{
  "norm": "layernorm",
  "norm_place": "pre",
  "qk_norm": false,
  "attn_scale": 0.177,
  "parallel_block": false,
  "init_std_down": 0.00392,
  "lr_head": 0.0142,
  "seq_len": 1024,
  "steps": 6879
}
Each number is 128 + 24 x the weight over its row's rms, rounded and kept within 0 to 255. Layers, rows and columns count from 0. Numbers have three digits each. The size before them is the row's rms in percent of the matrix's.

# layer 11 MLP down (transposed), 256x64, rms 0.0615, rows 231-255, columns 0-63
096:180126143142145119121146114134148131149089130085120116150133161138085104105114084132195134148170106140115154138125152108157123173102120139132132151130105137134109089119135086123094121143088152
110:143120114099142139124126124160151178143131109107109154125149150145080172108142115120116126138136148038126086121122106125143138157171122141143154093116149087122111102138147095133132110115160132
083:119089125089134113100120081146150112126135111112152102138084142164133118156094138126106122115147166104102124162138180150124112094096128125105131103152194126169139162123124138163142108138127115
091:170168093122148136136143107133195099090166110136171148109141149082149131138125131134154141154122138137127086112126129139120075107115128135136099092097151110151137127130111141103089100149152120
083:118064131160101145124099143148110124163157126124128153133141137149120119131135179146116093084127161080116114107171132126120124118128123062141121172130134151110096123140132129096166119106143156
119:153109107096112054125120119144116167099095131150142150135127090113122115127105126097108107096117144127148140115182139096188104142152141119144145154137160136135135155153171099110118108147132118
116:174122109113114120147088141079157123137112166156174121112076137123141107135112126087109134159124112170169124124130112108104111135112134123142130101143113134162173157135159123156105144117152080
083:144092137120132128089116156084102157111134105174131148151101110088138129146113088125145136116159141133107131095144114119134147128173200127112132163141159111101148133132137137089140134109144077
076:146099104164122127125136114113152147175139162084167168155084110116168136144114140104110126117172132135113128117133140102112155116130156087125133069125119105136141093151165108138106132096147100
098:127130064130146087163125151119084140117134111115134167166110150143097136122095148148163127173148098124111148127103072143156137094125101146157139159121098118137170133147099101139130119127123131
095:176123133101174150147103148118070134107137141138124098168088129147118133116090119116108153093108133146147149154132124120138117103152112118086144151182114127159165096099145163119103112114137121
094:136112155103112159108140119130139148148112102157108123137166095099102143104108076128114149123136126100112148110188101130130080133176156141137147162111162127106133110174113118094124113165111149
119:124167105153170101132122131117110152163106155118142150147146156121107145124135113116108138114115116109145115156162125137110059115134102131120113082158135137189125141088116101192108129115116142
093:100131147117141118070119136153126191144124145153155110158170140139128130136091108141131116087153148085158102126131156146100158135104155143115118120094125119103124138118128148116122140106058156
056:123116097181152053099125141135118126132123113106170132141112125097113150114154143133145180151116133113121147169145135180111114127139107153109114150120105119116103093123129091162154104144155103
113:118079111141106157138103126075101160142122152141125129138141115138113132093138063152117111105131082146132112148121143129132103158166143137126158100158106116123137118170162127087156135167114163
112:111089104153123115121109115110084116162116174150136128098099142125092158113108131159162185114102105182114128144161134128117129117151089149155113121161123141135132151127085105105130123110165152
081:105134133120127156133142134137142112133170111119180120166113143129151172173111130101126109148096117134078123108165078097121110143153104108143131143135128117124169130129098142064095104160114125
090:113146164155167121105065176152123123127150101090107130085161143130105110137138138137142131088129153166133162137108135114146118160117166096144140121133142143099119089076102115128129126146104140
085:103157127123145150160110143075160167089122116143133118132141087136107142090136090163146120157130103094127140097156146142092088138126129100103122183156119136117152143116163133110131130165118098
119:137164143139194086107131116132087119149152145138179105149085115150114112129122099126105138135145124091147098138105158137149136155135100095111111117129148127169142136114105116116131096105190131
100:077146074155117110138132116134128118109156104130126133101117142139134108114127137143089105114192116135150103155160108151122131133116176159129086109167125074149124150176098151138130112139120127
078:106105130082136099142135132123119122125161129141109112152111125139166067121108147145093084106168144134149092171126135120137132112146106102134113157112140127104158128140164118148099150172184098
076:118104150138155106140157153159118111154120142119149121101129110132150127146174144091136138089122155114113092126156104150105105049137119120101124107137087171134162133137116178114113111131156149
071:159152131119134094089120122104120161110117118103135122158131141152118112157141125111103121121154118145157167107178113103140119103137190085183101106113140109129129091125117134134152164113164087
# layer 11 MLP up, 256x64, rms 0.233, rows 232-255, columns 0-63
115:128125135136161114103165130132145135108095142139150076079111126119135069125167132146117147113135149103140136099145177152141103123125099134156132187136130129075110127146101163145104163126108129
090:080158108117143161144108170120114139124116126139097151144111100089126154110181111138165167134115121086147104131138091150104159118119151123144147136157111165145134068140128133114110148121104093
093:069108108153112121116100147155131122129112144136114156102123111132094152145084120147106150135138130096199164111117119144143128120096117116155170146169101120146115134168112085134105162138119144
086:146177090106122134106166107132110140116110118153110161166106103112141108095135162118108113166136099186110130165090122135166156108106130147146114093120151080116114137154111139147139133115141161
117:137117100060115137093091127165141110128128168135140076086134113151114126138182146124130150118111119107134141147153119162142114104120136130111164122083174145133160139124143133102126171117113104
110:108154184176128104113161143172103137126156123149115141150143090162154130101148079133133170110095115094107135108120118140141119110094093150135121147141117154112118102084126112124138108129094159
079:070124101113127126127123093144150127170105127152121140123167163143117121121141174128143075117091100146141139144091148152105145103144100120139134126093104181137165103138125139160094113128109157
071:122150117139136146135156138147141114092149135119121115094150088162128085137133101151137132105112185136121137061121125120109099109112130134099138156140125095107118155127160085108125192128140169
106:131169118109121137122144165067212142102116161126144154125122136108158153091130109091139147148137095133112157150142155129103108125091119143146119105099139098105115102101152142139136111136134147
098:138126093191093166110135118141169180097121110138139118128118119133116142121137111127118096063148110153108147154110136118107124156136111127136132140086131152117137120129189128097129097090096136
096:108131135146129110155141116152101106119133159104122149116144166140137126086117146098139155141140113109193095178109119100112178141082130152132126117133099089146108133097110170141159109096140124
103:132159139101137143118174097129144144116087110097115134111121137115127127103154105111113122148113108125114127129145153116145166164076143133146106142125132225108152094109129164119095096136118126
095:145145077127152144134134084115128100102140110167148156066092142126100168122157137153136119117166137183120131098122137095137143127168121129141109102148131125079146152149090116121117122117148114
057:124169108067115135118099156140162088109111129095146139126124124091135132114129175089125105153082125148167101119087123103154111131143139151150113164104179136129145150107117155144140126134146147
119:150120131141094047108143129146143076127118173141116077106142118122085144147131135154046134129147129136116122156129128108158137127157115136123124103140130121148128146102149139159153115132144135
115:167075127141155131130173132137130115145114096078124132122142093126127096132166104099108085117138109093161130157104124160154179143088161129145096143145127140131124113135118148088101146150113135
088:172147145109131106090104133095146085165138137135127108109169140125151106165154133133135174068161128094158081111123166128120139128136127137097129099115106106129118132124087131138169115120145153
089:117115179137111099133118123132162123137106162099123110107099054143118113105167146113128122128127100097124137142166129130122125147179145107139145156156154124126075152120136113107139145070155132
082:099101125125142084100151130178117087175092145111084129142112169145129123162142124094122139069143139153103130119121115092128118097178119137128151103136146147152124138126167145143132107104123145
114:144115117112116117110146103104145096094096084140143151135154116138152111128134174150140181151092155143149130102100134115144093095120113092143130087117175105142126109124147176159160120135134159
104:136121157087149100137136096182129120099113140144138154154191113126114127161112099114173165134125104130116158121119175143103116136124123090174142115128139125138091112078136143099119104114136106
091:120126147127166135125081131172152126135141136154120124147143142100097130097140101110157124171138104100063102184130164164129107115157117114124158148101107129116146115132152145113092114137088109
078:100137133128118132154137145083150104127117158148099151137088082098141137079124084134142083123127155165119123139106154063174109105141151117127142138129161123135142142130174114157142135108131114
078:132118196127129115145126121118071150108117161116126151110131122109051122117146090142153137156136127109143144113114134157117178149110105148159124132117168141080115145109094125137150143107117117